config.toml
hidden_size = 256
num_attention_heads = 4
num_key_value_heads = 4
head_dim = 64
hidden_act = "swiglu"
positions = "rope"
rope_fraction = 1.0
qk_norm = false
attn_scale = 0.125
tie_word_embeddings = false
learning_rate = 0.005
weight_decay = 0.16
max_seq_len = 512
Each number is 200 + 20 x the weight over the matrix's rms, rounded and kept within 0 to 999. Layers, rows and columns count from 0.

# layer 4 MLP up, 1024x256, rms 0.106, rows 105-213, columns 128-191
208,194,222,212,156,183,209,200,221,199,222,219,185,189,205,216,200,213,155,206,170,231,233,188,192,192,211,177,232,217,229,191,204,209,199,239,211,176,164,218,203,198,218,221,185,222,208,245,208,195,187,202,253,227,225,213,225,194,195,143,191,212,146,208
222,204,189,170,163,206,199,214,208,202,199,208,211,165,222,195,213,231,200,209,221,177,198,185,204,207,202,205,189,202,180,176,197,197,199,206,160,179,192,203,211,175,194,212,220,190,199,157,220,214,214,212,217,205,236,200,231,183,201,197,205,162,209,189
193,230,225,200,203,209,197,217,198,227,240,217,197,232,187,165,219,185,201,200,162,186,197,192,219,181,186,182,170,190,219,181,211,217,209,193,214,196,184,213,179,209,202,187,199,188,187,151,173,232,201,213,217,180,233,234,208,158,217,173,182,214,193,203
208,199,210,202,202,200,220,191,190,197,197,207,197,192,220,231,188,202,221,228,230,194,198,204,182,191,221,192,192,167,199,230,206,207,218,188,144,229,220,170,219,179,229,203,239,205,191,196,217,212,187,158,214,179,217,199,236,193,148,231,205,223,192,196
190,183,206,194,228,222,212,221,203,196,216,211,186,223,198,230,190,183,170,209,179,201,202,220,176,188,173,180,187,204,168,203,187,207,223,206,211,201,176,203,196,185,223,213,190,213,218,204,212,202,174,217,226,206,222,189,148,172,182,206,217,203,194,200
201,238,193,190,219,188,226,197,202,212,217,201,205,170,216,196,198,198,201,173,164,196,178,190,204,216,216,200,191,215,186,197,215,218,196,216,208,198,192,175,224,161,141,212,198,233,225,184,169,184,181,197,219,171,201,169,217,234,236,238,246,194,192,226
182,216,192,214,227,165,208,196,209,216,166,217,197,204,199,191,228,188,174,187,263,202,196,245,207,194,210,205,190,223,208,192,203,192,206,201,198,242,205,180,243,192,194,199,203,184,210,196,166,202,190,244,222,189,171,190,145,236,186,200,214,192,195,176
173,193,214,241,200,180,203,212,227,233,188,207,234,220,198,211,210,234,201,215,177,201,183,274,206,207,221,193,196,189,192,209,226,194,181,201,174,208,185,173,184,196,207,185,213,223,200,244,189,186,188,193,198,181,214,203,214,213,172,217,238,212,188,202
196,204,199,193,169,208,171,214,200,195,182,235,198,195,214,225,216,198,212,176,165,236,203,202,178,218,267,212,166,213,192,233,174,196,159,195,204,205,166,187,160,195,182,212,212,222,246,190,212,186,154,173,207,171,166,189,200,211,192,190,197,196,207,188
221,202,166,189,187,206,185,190,204,225,188,204,192,187,196,204,185,184,203,191,197,206,192,190,187,181,172,184,206,170,212,178,218,204,204,182,229,188,206,208,211,162,184,184,185,188,154,175,186,223,178,187,170,209,201,202,208,192,206,160,207,211,204,188
178,225,166,190,168,163,180,187,186,216,215,246,138,200,220,207,201,189,200,248,191,183,159,231,204,215,186,225,224,196,221,166,229,231,217,194,164,195,196,203,187,249,210,194,186,190,213,196,169,255,164,213,205,176,194,221,224,190,189,193,204,207,227,188
196,219,193,221,223,214,183,193,173,182,216,188,210,202,180,229,206,196,185,221,208,206,175,214,194,233,204,238,174,221,173,202,198,209,177,200,191,190,189,171,173,219,209,178,218,186,180,222,183,182,178,214,196,208,202,198,211,203,185,178,202,219,207,213
207,176,204,190,204,214,221,195,199,218,147,205,207,224,226,196,221,202,226,229,198,188,193,216,181,214,204,189,220,204,191,242,217,164,216,204,218,172,200,223,193,250,196,222,202,137,188,199,177,234,173,224,192,206,204,199,203,213,192,219,204,172,209,210
201,198,222,222,214,172,238,211,216,201,224,208,239,175,256,226,189,185,202,197,199,227,231,194,199,217,209,211,213,216,220,206,194,219,204,223,180,181,163,227,229,188,182,197,154,198,213,207,204,194,253,200,189,176,167,186,240,184,170,197,207,214,200,218
198,226,221,220,185,234,202,195,212,246,208,184,202,170,164,201,201,205,169,172,210,155,171,192,224,215,186,202,196,179,208,220,185,191,234,196,209,168,175,211,214,205,198,199,200,147,187,170,200,233,234,204,202,196,200,208,193,170,186,206,167,175,186,176
193,218,183,195,218,250,200,183,194,186,205,178,197,195,179,208,217,172,186,205,199,211,216,225,191,169,208,228,212,185,165,216,214,171,195,225,203,168,185,206,232,179,176,185,206,190,205,177,166,198,213,219,215,199,178,177,238,195,198,200,238,192,213,187
212,224,192,217,167,205,228,165,180,221,163,204,184,210,210,222,200,210,215,201,187,182,204,206,218,180,213,189,239,236,196,190,215,253,212,216,216,188,191,216,221,210,213,177,225,175,230,177,173,206,164,147,202,224,168,171,203,227,220,225,169,176,202,206
175,200,187,179,233,215,199,204,218,185,222,201,229,161,198,181,209,214,214,206,213,188,230,205,177,203,194,192,211,204,197,190,206,172,208,207,216,190,187,203,215,202,211,208,216,204,188,252,175,192,214,188,197,193,185,183,242,181,221,178,196,213,187,191
169,199,197,194,187,212,187,189,209,190,182,174,214,204,202,197,204,202,188,205,170,169,204,189,194,210,217,191,238,179,216,185,177,202,219,224,217,199,192,185,209,215,171,209,212,212,221,175,182,205,208,211,202,230,204,208,178,187,197,201,226,248,209,166
201,171,214,222,181,245,215,218,151,164,204,192,210,229,215,185,225,197,233,209,201,202,223,179,182,217,245,187,172,219,236,191,188,204,205,203,174,218,175,204,184,166,206,207,198,201,181,197,167,192,180,172,179,207,190,231,186,187,221,200,217,180,230,226
202,195,201,198,209,184,186,198,150,255,211,216,171,213,187,193,201,222,198,206,185,198,211,187,195,159,173,170,206,211,213,193,230,207,213,181,199,195,188,227,203,225,194,173,195,181,196,162,193,213,180,191,214,195,187,189,180,215,214,191,196,201,216,195
162,222,206,192,249,197,178,189,243,161,150,240,178,167,193,201,208,205,198,185,203,217,227,198,174,196,204,208,232,175,205,222,202,181,158,214,197,171,208,186,176,201,203,209,179,199,169,170,161,174,226,171,178,219,187,202,199,223,167,164,214,204,190,185
211,238,187,220,235,207,215,145,252,219,186,201,173,215,221,189,210,216,188,235,178,190,217,199,196,224,224,200,202,156,190,236,200,233,212,168,237,174,204,201,211,210,201,184,176,204,189,183,223,181,219,208,189,213,224,241,186,222,185,210,177,165,192,199
183,199,221,217,201,203,239,185,189,216,231,220,168,208,208,220,218,210,181,167,175,199,168,201,199,227,210,170,183,181,171,199,203,186,211,164,155,209,227,191,208,233,181,184,181,240,234,230,212,178,188,204,226,235,205,197,179,195,269,229,179,185,225,192
218,210,218,215,226,189,201,195,214,201,211,220,195,180,199,198,191,200,186,214,182,174,218,165,184,182,225,198,206,197,186,220,207,174,185,195,180,177,216,169,217,187,194,213,243,175,174,183,202,194,202,208,231,209,183,201,186,168,227,193,195,209,185,194
212,177,218,174,226,206,209,248,193,152,218,185,190,157,229,208,181,234,214,167,183,176,210,217,217,175,205,255,191,211,186,169,198,176,215,182,211,206,194,211,184,177,206,236,177,209,210,204,190,241,162,191,210,225,196,205,209,178,201,191,201,204,187,193
199,173,228,214,219,188,245,236,200,223,201,223,152,208,163,215,202,181,217,172,222,226,199,220,177,199,217,206,211,198,210,202,212,238,229,197,201,227,189,212,176,195,220,170,202,221,208,239,195,177,207,231,225,192,205,235,213,212,181,160,182,210,168,196
220,197,229,184,229,242,210,207,196,254,199,200,202,208,209,188,218,210,206,206,182,230,215,202,203,202,213,182,196,174,206,219,213,186,212,209,196,195,210,187,194,227,180,220,160,189,189,203,218,194,206,213,200,220,191,167,217,190,187,181,189,187,215,198
194,199,203,173,158,190,222,200,218,200,178,167,224,202,214,200,175,199,218,182,217,196,197,198,201,209,182,210,183,180,211,189,175,199,186,199,215,216,196,182,201,173,206,186,219,238,211,249,188,181,208,213,194,182,158,166,165,182,215,214,219,229,217,185
164,200,231,203,204,190,213,191,161,212,140,187,219,190,181,196,200,219,183,206,239,182,213,171,219,189,174,170,202,226,203,197,211,214,218,178,227,239,231,218,178,224,203,186,186,191,191,176,169,209,211,205,206,192,207,201,202,161,187,178,174,214,191,188
209,191,205,162,175,259,184,213,169,213,173,207,182,165,204,226,183,197,228,189,147,205,201,177,179,165,209,208,170,165,215,211,204,209,215,199,207,177,196,187,185,202,185,224,192,180,161,231,185,169,187,213,149,201,201,184,222,200,238,213,176,182,204,208
172,222,197,205,204,198,204,195,223,217,233,196,198,183,179,217,203,212,184,209,196,197,185,195,199,216,185,198,186,155,221,191,204,156,201,226,201,229,189,184,173,197,225,223,204,183,235,201,217,182,193,190,198,199,230,203,222,203,203,195,182,199,220,216
204,210,207,206,199,182,198,190,210,177,194,206,194,217,196,193,209,201,195,194,201,176,204,185,242,169,210,239,171,198,221,221,180,210,206,195,183,212,211,180,211,184,178,223,177,228,185,234,191,189,153,209,240,239,226,227,265,192,181,173,220,197,238,216
178,190,201,203,188,188,209,214,196,176,247,207,193,218,197,208,208,270,199,194,200,194,208,187,241,220,201,210,169,217,177,185,217,172,177,214,197,243,217,196,221,194,211,241,169,183,175,190,157,196,180,204,183,223,187,217,193,216,218,208,209,184,204,230
185,191,179,175,187,170,201,179,185,177,223,177,188,160,214,180,254,209,198,204,192,220,210,204,171,175,199,195,211,169,225,192,198,197,183,218,184,208,213,220,196,220,197,185,214,191,211,220,191,202,184,183,163,209,214,190,225,179,211,178,187,204,187,216
189,182,211,195,198,187,198,177,219,230,183,211,166,208,171,208,205,184,212,214,208,189,210,185,210,215,189,188,208,217,186,185,221,204,191,184,207,192,187,201,186,218,229,176,195,223,202,221,214,218,215,197,215,213,209,203,201,173,162,232,209,209,229,188
205,228,211,223,181,221,189,210,197,221,196,166,188,198,191,231,155,172,204,178,180,183,193,189,150,183,172,186,171,232,227,179,212,200,198,176,186,236,193,172,235,169,210,181,172,206,185,141,223,200,199,200,156,205,239,178,246,207,158,205,163,182,186,180
191,229,223,212,201,158,217,200,212,212,220,186,224,213,208,231,190,196,182,220,188,229,194,191,205,206,229,188,183,235,209,188,208,199,184,216,199,190,181,201,122,162,208,221,192,222,210,203,213,197,167,216,183,181,215,192,205,193,214,197,194,184,209,188
222,207,214,192,169,155,191,203,211,210,230,186,219,220,213,182,194,181,193,191,195,236,186,222,195,210,223,216,225,203,203,194,184,238,189,213,199,200,208,189,217,189,215,188,206,184,171,222,188,221,211,231,214,200,213,204,172,195,218,173,224,221,197,223
189,206,198,185,230,228,217,200,175,161,193,167,217,189,194,202,184,236,180,229,209,204,196,195,186,196,192,195,193,208,169,198,219,185,223,245,197,209,201,160,218,207,216,181,215,214,242,217,163,186,196,192,163,201,200,209,209,232,212,228,181,223,209,218
218,171,184,158,208,202,184,230,219,209,218,165,221,210,189,219,181,174,192,229,181,175,203,179,204,219,208,188,208,147,198,216,201,211,188,195,199,179,179,230,163,203,195,200,185,190,184,202,208,180,171,218,177,173,197,199,204,178,157,203,193,197,230,192
207,227,193,208,202,196,213,206,184,213,187,195,201,178,194,196,233,183,211,224,211,186,226,212,206,183,247,207,185,221,168,202,229,223,217,209,205,197,206,181,216,182,221,206,192,196,197,191,187,204,193,173,199,187,195,155,206,219,204,206,171,209,186,216
201,171,205,203,180,205,178,198,180,232,189,198,190,215,181,192,156,196,193,202,204,221,215,209,200,191,205,204,219,206,182,208,181,188,209,204,178,243,228,201,200,235,219,178,184,176,215,242,201,187,206,220,203,222,175,209,238,219,187,215,194,221,215,169
213,168,213,210,190,211,156,219,200,156,183,183,185,197,185,207,225,228,188,177,186,180,188,209,178,222,174,256,198,182,220,191,201,229,163,198,234,204,200,235,195,234,207,232,205,224,213,197,221,193,223,222,170,175,222,200,211,194,223,196,162,188,164,215
194,156,182,188,233,194,203,211,200,204,179,133,200,174,170,170,222,189,223,237,225,200,211,177,208,234,193,179,223,199,216,214,227,226,203,198,197,176,203,207,193,207,184,219,222,201,232,192,173,193,190,207,206,198,189,213,183,178,190,178,173,206,225,191
174,175,181,212,202,207,192,160,224,154,146,246,228,184,207,186,190,201,201,202,218,203,208,206,186,234,201,207,215,207,194,221,231,196,207,201,195,164,170,217,180,167,185,252,177,180,186,183,202,192,199,196,208,203,201,193,222,181,219,228,229,210,206,172
213,219,159,172,194,236,197,169,206,217,183,199,199,177,173,194,224,181,163,207,193,176,207,199,183,212,222,185,184,181,210,201,184,202,239,198,227,207,196,163,202,206,221,211,227,162,184,179,214,207,203,213,183,200,206,200,178,165,230,210,173,203,226,233
186,207,213,199,216,186,221,196,216,181,186,220,147,171,168,190,172,174,215,195,208,197,197,214,200,217,184,210,162,206,206,215,209,194,187,175,193,205,211,182,185,204,183,224,208,202,176,253,178,215,232,181,206,169,186,213,184,205,213,163,184,191,177,226
223,199,220,181,182,190,207,221,202,207,207,258,200,174,206,183,195,165,177,174,194,183,205,209,224,205,209,185,264,177,190,193,189,189,210,212,174,211,212,214,242,190,207,217,215,191,219,209,208,196,225,211,174,192,171,193,185,208,210,233,192,199,243,221
202,190,183,177,221,202,210,201,191,194,221,176,181,183,212,203,174,243,210,137,180,219,228,188,222,204,173,164,160,213,208,206,230,180,223,168,196,176,193,221,208,213,200,179,186,201,214,186,183,171,207,173,194,198,222,203,194,221,228,209,208,227,198,213
171,187,211,215,216,190,197,204,192,203,203,215,205,156,212,242,227,207,166,178,158,193,191,189,193,194,228,192,231,241,202,203,188,185,202,178,220,220,211,209,231,222,186,226,215,197,197,226,181,196,200,186,216,174,210,165,183,193,161,180,195,212,223,193
185,222,172,195,227,192,175,193,212,182,213,223,204,257,180,196,204,177,223,190,195,202,188,155,241,219,207,181,195,178,198,186,204,183,214,188,195,169,207,202,245,172,210,214,223,222,217,194,202,212,201,242,205,197,203,190,190,226,209,192,197,206,149,200
207,201,244,193,182,227,195,180,179,187,198,199,214,202,206,206,198,243,189,212,204,198,214,201,188,176,183,208,201,205,190,226,173,225,205,214,229,204,224,194,183,223,205,214,171,197,193,182,194,201,183,186,205,211,245,157,216,181,184,165,155,223,186,188
192,211,201,203,222,219,198,213,191,152,206,200,206,161,172,206,192,216,214,224,217,215,198,212,191,186,214,202,200,214,241,148,206,222,219,203,207,216,193,234,213,214,216,204,185,188,166,187,208,154,171,206,190,197,188,174,219,198,207,191,213,169,208,208
177,201,193,177,223,242,188,157,264,191,199,188,221,178,172,190,201,197,195,208,222,189,207,198,197,214,204,166,228,208,215,204,214,149,195,169,228,206,183,205,175,203,185,177,226,178,206,241,205,204,179,219,206,212,174,204,187,202,190,245,163,216,237,184
211,214,199,215,194,188,207,195,181,199,193,219,211,213,219,186,218,171,221,192,168,203,238,191,215,191,236,209,179,204,197,202,203,190,222,219,180,219,204,182,235,196,178,210,190,202,189,209,204,218,197,185,211,203,222,214,223,222,180,227,212,210,170,239
200,187,204,181,199,235,215,230,199,199,164,194,190,205,197,197,205,166,184,183,187,223,186,189,178,191,208,220,223,220,182,210,204,212,228,201,219,226,212,170,195,221,190,200,206,207,227,220,229,181,235,168,208,188,233,179,205,203,206,193,192,196,219,208
157,215,177,186,212,194,162,193,205,208,216,212,182,186,200,230,211,178,190,206,181,214,206,198,183,206,201,220,213,190,185,182,199,215,206,231,196,222,179,184,183,178,189,185,192,208,204,186,195,191,228,204,220,203,182,196,197,201,193,201,212,225,187,216
196,158,191,206,220,197,202,208,206,209,219,195,209,178,186,211,212,208,177,214,190,191,223,189,229,183,171,230,200,173,191,210,209,198,169,208,212,217,179,216,187,194,226,203,188,216,189,191,195,261,209,221,181,214,196,199,211,210,204,205,219,205,211,203
201,201,173,157,196,226,203,198,172,188,207,212,205,225,178,210,198,207,213,222,219,193,245,251,202,166,193,188,222,189,200,219,193,173,202,182,198,217,165,195,174,193,210,178,186,193,193,171,200,165,175,189,217,192,215,220,228,197,176,211,162,227,170,211
192,208,189,216,210,250,201,185,211,203,216,213,165,189,225,184,168,177,209,201,184,205,235,197,162,222,169,182,204,184,172,204,198,188,176,185,217,201,212,221,172,227,181,184,204,273,197,240,220,195,196,226,235,226,236,210,191,187,189,221,222,209,216,163
202,225,204,209,225,196,155,186,200,180,198,193,236,208,216,205,227,189,199,194,198,204,211,202,230,215,202,194,233,193,239,215,260,201,218,214,244,154,195,234,215,208,166,245,168,200,222,199,212,214,200,232,199,208,155,163,229,159,177,189,184,222,212,173
204,179,208,187,247,202,224,203,229,211,203,185,186,222,217,194,201,207,194,184,225,224,208,185,209,165,212,216,216,200,202,195,176,206,205,187,195,210,220,242,219,160,209,154,174,209,199,247,208,174,216,198,184,222,245,186,171,206,249,199,209,212,188,217
183,209,225,190,227,214,210,188,208,182,209,220,207,223,200,179,166,183,214,223,174,194,227,222,138,206,242,219,210,183,186,214,232,229,215,208,238,224,178,173,210,204,203,218,182,215,211,210,189,202,207,185,199,205,238,190,178,185,202,178,198,220,204,186
155,219,147,213,203,174,240,216,168,175,194,201,198,238,208,197,207,191,191,204,211,243,190,185,193,203,192,205,220,211,180,192,214,221,197,205,246,171,232,206,215,208,198,189,205,228,200,223,210,255,176,198,193,211,165,198,206,247,187,193,201,231,193,210
222,240,222,191,176,181,190,204,188,209,192,168,208,187,187,183,244,216,208,206,166,233,241,191,182,179,207,203,211,185,177,194,224,216,198,220,189,161,242,210,225,207,196,202,172,208,202,224,183,237,227,203,188,185,192,207,195,221,191,218,222,167,234,234
203,195,214,189,175,181,210,207,187,182,179,199,185,195,237,189,222,243,185,222,206,169,228,221,213,167,197,194,201,209,168,215,158,196,195,187,143,215,187,177,210,247,187,191,204,201,188,195,228,171,168,200,173,201,205,213,217,216,213,202,203,233,202,178
178,237,252,197,192,207,188,207,186,184,190,214,192,164,213,194,219,194,170,200,175,251,218,157,173,197,223,159,194,191,179,219,186,216,161,200,219,198,206,230,161,158,197,168,214,191,218,195,224,185,198,212,200,208,210,177,218,183,211,197,183,213,193,193
202,207,174,203,207,216,210,178,191,203,210,184,190,198,232,202,214,202,187,213,190,192,156,209,203,174,192,208,179,205,210,201,206,207,183,211,202,196,184,200,202,219,220,171,206,212,218,192,191,198,237,207,184,215,194,188,214,189,223,225,193,203,187,167
201,160,186,194,201,205,215,199,171,215,216,196,216,220,163,203,215,219,168,226,199,169,229,198,194,160,171,209,185,207,192,186,196,173,192,172,229,203,158,188,209,191,243,226,180,195,223,199,161,186,234,222,180,206,168,190,182,211,204,183,231,180,195,196
193,250,214,211,217,184,256,237,172,198,209,182,203,202,189,200,230,178,205,212,209,198,208,165,189,234,186,182,206,190,205,221,179,227,189,198,185,222,184,184,180,182,201,223,165,186,194,224,205,181,189,193,197,226,203,196,169,199,224,182,223,210,167,205
252,171,173,177,162,207,201,192,153,183,169,234,212,193,202,215,201,220,196,243,156,236,236,199,199,194,232,209,221,227,231,212,190,194,222,185,213,220,187,230,226,210,214,163,211,195,182,237,211,195,195,215,189,200,167,180,213,218,198,212,222,173,183,200
160,208,190,215,174,205,187,239,181,204,225,192,197,235,166,202,169,191,169,162,183,179,168,214,164,201,187,197,177,206,197,194,197,201,176,190,187,239,223,186,217,201,220,211,192,165,185,200,194,209,199,203,181,226,207,223,226,218,231,205,169,244,194,219
173,234,194,258,204,165,205,191,181,220,236,206,210,214,193,211,181,202,180,183,185,199,216,201,238,170,175,211,245,210,209,188,190,185,213,179,191,185,193,209,170,202,167,179,220,245,216,224,223,201,175,157,165,215,225,217,237,208,216,176,194,204,203,176
218,178,201,200,170,184,209,199,196,198,166,204,223,215,148,213,160,220,183,197,166,230,162,206,203,240,214,177,196,167,212,182,226,206,207,181,231,217,176,212,203,193,178,176,196,207,190,195,205,186,208,185,222,157,181,219,204,218,240,216,193,180,221,205
212,182,195,221,179,177,182,194,214,191,163,236,187,175,189,224,213,225,191,220,234,220,179,244,235,231,219,198,230,202,200,197,204,200,187,195,194,175,222,137,213,222,190,211,177,202,237,189,168,202,219,216,224,205,192,219,199,238,187,206,217,203,197,184
226,154,181,203,177,200,215,210,196,202,200,217,210,197,240,194,198,185,183,181,172,227,201,201,183,224,216,198,191,141,182,211,203,218,201,206,183,190,241,184,177,185,170,224,181,229,194,238,189,196,181,193,214,179,193,194,186,213,218,167,182,206,235,198
150,234,217,204,206,211,204,233,167,178,221,190,191,215,199,171,192,212,212,199,207,213,201,233,197,197,219,208,208,193,215,210,182,208,172,190,183,221,177,217,223,216,215,204,206,191,164,175,214,231,217,201,210,203,217,219,207,184,195,220,174,223,206,220
226,216,174,213,221,222,191,177,199,179,205,209,217,169,185,193,205,207,201,218,199,173,182,184,185,211,199,187,227,212,197,217,224,182,223,197,192,186,218,231,206,181,180,191,173,203,234,182,189,211,193,164,201,178,217,191,207,188,177,186,175,193,162,219
197,192,211,207,189,196,191,213,193,188,170,193,233,185,197,217,198,188,207,230,219,210,211,204,192,214,165,218,218,205,183,210,179,169,197,211,219,207,209,225,210,233,223,200,177,208,200,182,205,197,214,213,188,207,187,189,176,214,171,246,218,192,199,216
237,169,192,254,228,170,232,204,207,226,211,194,165,186,229,179,196,185,219,194,228,209,201,221,190,179,238,185,196,189,238,179,174,214,178,202,198,169,186,168,209,214,238,213,222,196,198,207,186,189,199,203,259,192,205,207,175,185,236,220,194,207,237,193
248,185,178,208,240,207,200,211,194,167,196,177,195,205,195,181,198,195,164,220,182,186,182,202,173,199,205,160,189,187,209,189,198,219,212,183,209,190,232,224,196,189,215,169,207,202,204,203,209,229,187,192,211,175,155,169,230,229,165,181,181,168,218,201
209,219,204,203,179,168,194,187,175,208,204,202,213,237,149,232,194,227,196,212,229,223,196,210,167,183,209,208,220,221,191,176,180,164,186,219,216,195,213,186,216,190,207,209,228,217,216,212,178,207,209,175,240,189,206,243,247,170,217,169,192,178,183,208
216,221,210,213,190,185,206,183,209,191,231,203,203,182,193,189,220,191,174,176,205,216,197,207,179,204,200,244,189,209,179,188,206,206,175,173,227,208,193,197,220,232,193,190,179,197,201,180,196,216,178,220,206,244,218,196,200,183,179,225,152,173,174,197
186,228,209,209,197,172,181,191,194,184,174,180,180,200,211,209,226,199,230,205,196,185,203,192,199,167,208,221,193,201,205,169,202,183,180,192,222,210,183,215,188,219,234,214,257,211,189,214,234,197,224,237,217,231,208,210,197,219,178,176,218,158,179,186
168,209,181,178,195,201,212,187,192,241,242,198,194,207,224,220,202,182,210,203,179,214,176,221,213,156,211,197,208,207,191,190,179,205,218,181,209,211,188,170,232,214,226,223,196,190,179,198,224,198,173,189,207,189,226,174,215,164,193,249,189,194,207,201
191,204,201,165,204,193,241,165,194,204,174,245,231,212,182,229,238,184,192,202,226,165,192,194,183,157,216,198,206,187,211,198,238,187,173,202,201,194,152,194,168,193,232,193,195,213,203,218,192,193,186,186,177,217,148,172,188,213,202,187,237,199,198,211
219,227,214,162,214,171,231,203,210,204,229,190,188,199,179,214,215,214,192,174,196,167,199,179,200,222,222,239,189,238,205,224,220,217,180,218,239,186,212,188,210,209,179,239,198,223,163,190,200,213,179,175,238,222,182,238,238,209,180,188,198,179,185,159
166,213,165,212,200,208,199,193,232,183,193,162,145,166,220,175,191,269,162,234,176,209,209,198,216,180,209,207,214,233,210,196,185,203,169,205,190,172,211,202,221,209,239,202,193,198,191,171,205,197,186,228,223,184,174,212,199,189,196,211,187,190,204,178
177,149,183,178,171,201,227,192,203,179,165,162,218,204,196,195,201,222,192,191,207,220,168,203,216,194,191,223,162,208,207,167,200,173,193,213,180,180,183,219,243,179,176,154,186,170,208,175,214,181,152,231,178,202,219,168,214,195,172,199,198,152,178,216
171,155,182,191,157,217,214,232,222,194,198,160,190,171,192,182,225,156,224,191,200,184,202,231,197,219,187,234,182,197,228,171,202,207,200,190,203,234,172,187,206,163,220,200,193,172,224,224,222,208,185,199,233,230,178,167,181,148,212,180,186,193,237,221
188,189,176,215,212,198,209,195,205,208,223,209,180,194,190,196,199,190,206,210,187,187,202,210,205,200,171,205,190,199,224,187,190,199,179,178,200,178,199,161,214,215,201,220,203,241,183,177,158,222,205,244,201,227,162,209,224,164,177,189,167,176,213,195
213,179,181,188,206,220,157,223,214,196,182,216,233,222,209,193,193,229,220,186,225,193,206,207,174,240,235,216,204,246,216,220,188,186,217,196,209,204,200,193,158,222,180,185,230,200,192,207,210,164,185,186,186,224,201,186,211,171,228,221,213,199,206,182
193,188,202,192,205,222,227,213,191,211,172,173,215,175,212,189,194,200,169,186,228,192,185,196,204,214,178,212,194,178,194,199,209,222,201,197,181,206,238,203,215,205,201,209,173,178,206,204,168,182,206,169,195,254,200,224,223,217,210,219,213,227,219,188
188,192,217,211,209,230,164,217,188,212,188,221,197,196,199,184,189,193,187,207,228,189,184,226,190,188,217,206,206,179,185,160,215,189,197,207,205,242,184,235,224,236,248,198,175,185,180,228,201,233,187,186,221,193,173,182,197,210,193,172,145,206,174,212
205,217,184,205,199,219,175,225,202,171,203,193,205,198,217,203,238,190,233,189,160,196,209,214,185,193,211,221,215,211,198,216,187,167,196,196,204,170,202,205,183,199,209,179,193,229,184,169,169,192,199,186,192,183,230,175,212,171,198,160,203,180,191,213
174,189,222,192,215,209,186,205,198,182,194,220,205,192,194,161,200,216,210,191,208,218,185,226,203,213,199,217,186,213,228,214,228,246,221,206,238,185,197,200,168,214,199,197,188,214,233,208,206,187,195,193,222,215,172,218,172,198,172,201,198,189,191,186
200,190,172,206,180,216,160,187,214,228,179,175,230,206,210,197,235,184,196,225,189,201,218,208,202,196,200,206,238,211,176,203,211,170,205,231,215,207,230,206,177,214,216,223,214,199,168,203,188,225,200,194,184,206,205,213,197,200,178,194,178,197,218,184
184,199,182,204,176,171,207,159,236,204,191,235,206,189,189,216,228,183,227,238,164,191,193,210,212,177,206,195,173,231,181,205,199,223,162,182,224,180,219,226,189,209,160,195,230,205,210,158,202,214,197,176,175,198,217,218,184,190,213,222,236,204,203,169
184,211,211,203,176,197,184,209,191,155,174,178,188,210,216,189,176,205,207,203,188,194,195,173,156,174,227,222,149,197,175,237,186,218,213,190,201,224,204,218,192,198,189,207,215,171,182,197,220,219,192,206,185,179,222,201,186,213,209,191,188,215,216,223
174,187,232,205,173,221,206,230,206,185,177,189,192,218,214,210,227,190,197,229,206,172,189,201,194,197,216,215,203,189,207,196,191,184,199,220,205,235,263,199,239,210,216,225,190,204,233,201,207,201,209,174,249,213,224,171,214,217,221,190,167,187,202,207
207,191,190,209,166,213,211,185,177,228,231,205,177,163,191,192,162,192,180,197,190,198,210,191,243,201,219,175,196,200,239,222,211,179,206,207,206,212,246,176,190,248,223,191,194,188,227,208,211,195,210,191,191,213,207,188,217,186,216,187,198,208,192,208
159,187,187,158,209,190,221,199,216,190,174,194,219,195,186,205,170,191,206,169,188,162,201,217,210,185,201,177,201,231,202,188,190,232,218,226,217,206,197,187,204,207,182,171,192,197,239,208,188,158,204,174,202,175,215,206,182,245,198,221,220,190,181,196
202,218,164,195,216,190,187,190,166,227,220,197,235,181,181,215,163,210,177,215,216,170,190,206,229,199,183,226,196,234,200,196,236,177,211,218,206,225,206,175,245,191,237,206,198,197,207,204,184,204,176,241,205,202,191,191,170,162,166,225,195,218,190,205
195,178,181,198,198,214,161,221,234,211,176,183,199,178,190,221,214,206,171,203,183,167,195,226,182,188,177,239,195,211,211,227,191,193,211,234,174,191,193,208,233,210,164,173,196,202,221,244,190,213,201,213,241,220,239,231,205,207,169,216,171,226,171,192
199,211,178,192,182,206,177,200,190,211,199,175,182,162,224,202,163,215,163,168,185,204,231,148,201,196,168,206,204,211,184,225,224,142,170,190,185,219,181,204,221,232,201,225,177,209,190,167,191,213,208,184,238,209,181,229,182,220,184,222,231,197,219,190
215,192,193,201,173,207,204,207,201,201,222,185,238,208,224,196,183,204,218,229,238,214,239,199,211,194,198,189,201,204,233,180,212,194,193,192,182,199,186,213,206,225,185,212,218,209,187,182,219,151,178,156,198,190,190,165,176,215,180,194,182,181,204,199
184,193,206,188,205,242,239,200,213,171,220,211,164,234,205,194,191,191,184,192,190,200,166,183,250,193,172,196,190,214,206,182,178,200,199,147,174,220,171,217,191,203,199,162,210,179,203,185,236,225,192,204,200,215,167,199,221,212,186,202,192,200,229,234
222,190,191,196,192,164,177,218,200,175,234,222,222,210,170,210,200,214,223,173,198,181,195,174,225,197,199,191,172,196,245,200,209,182,215,195,204,204,196,185,211,204,191,202,211,201,185,206,204,198,206,198,218,189,190,179,226,259,195,206,186,231,209,201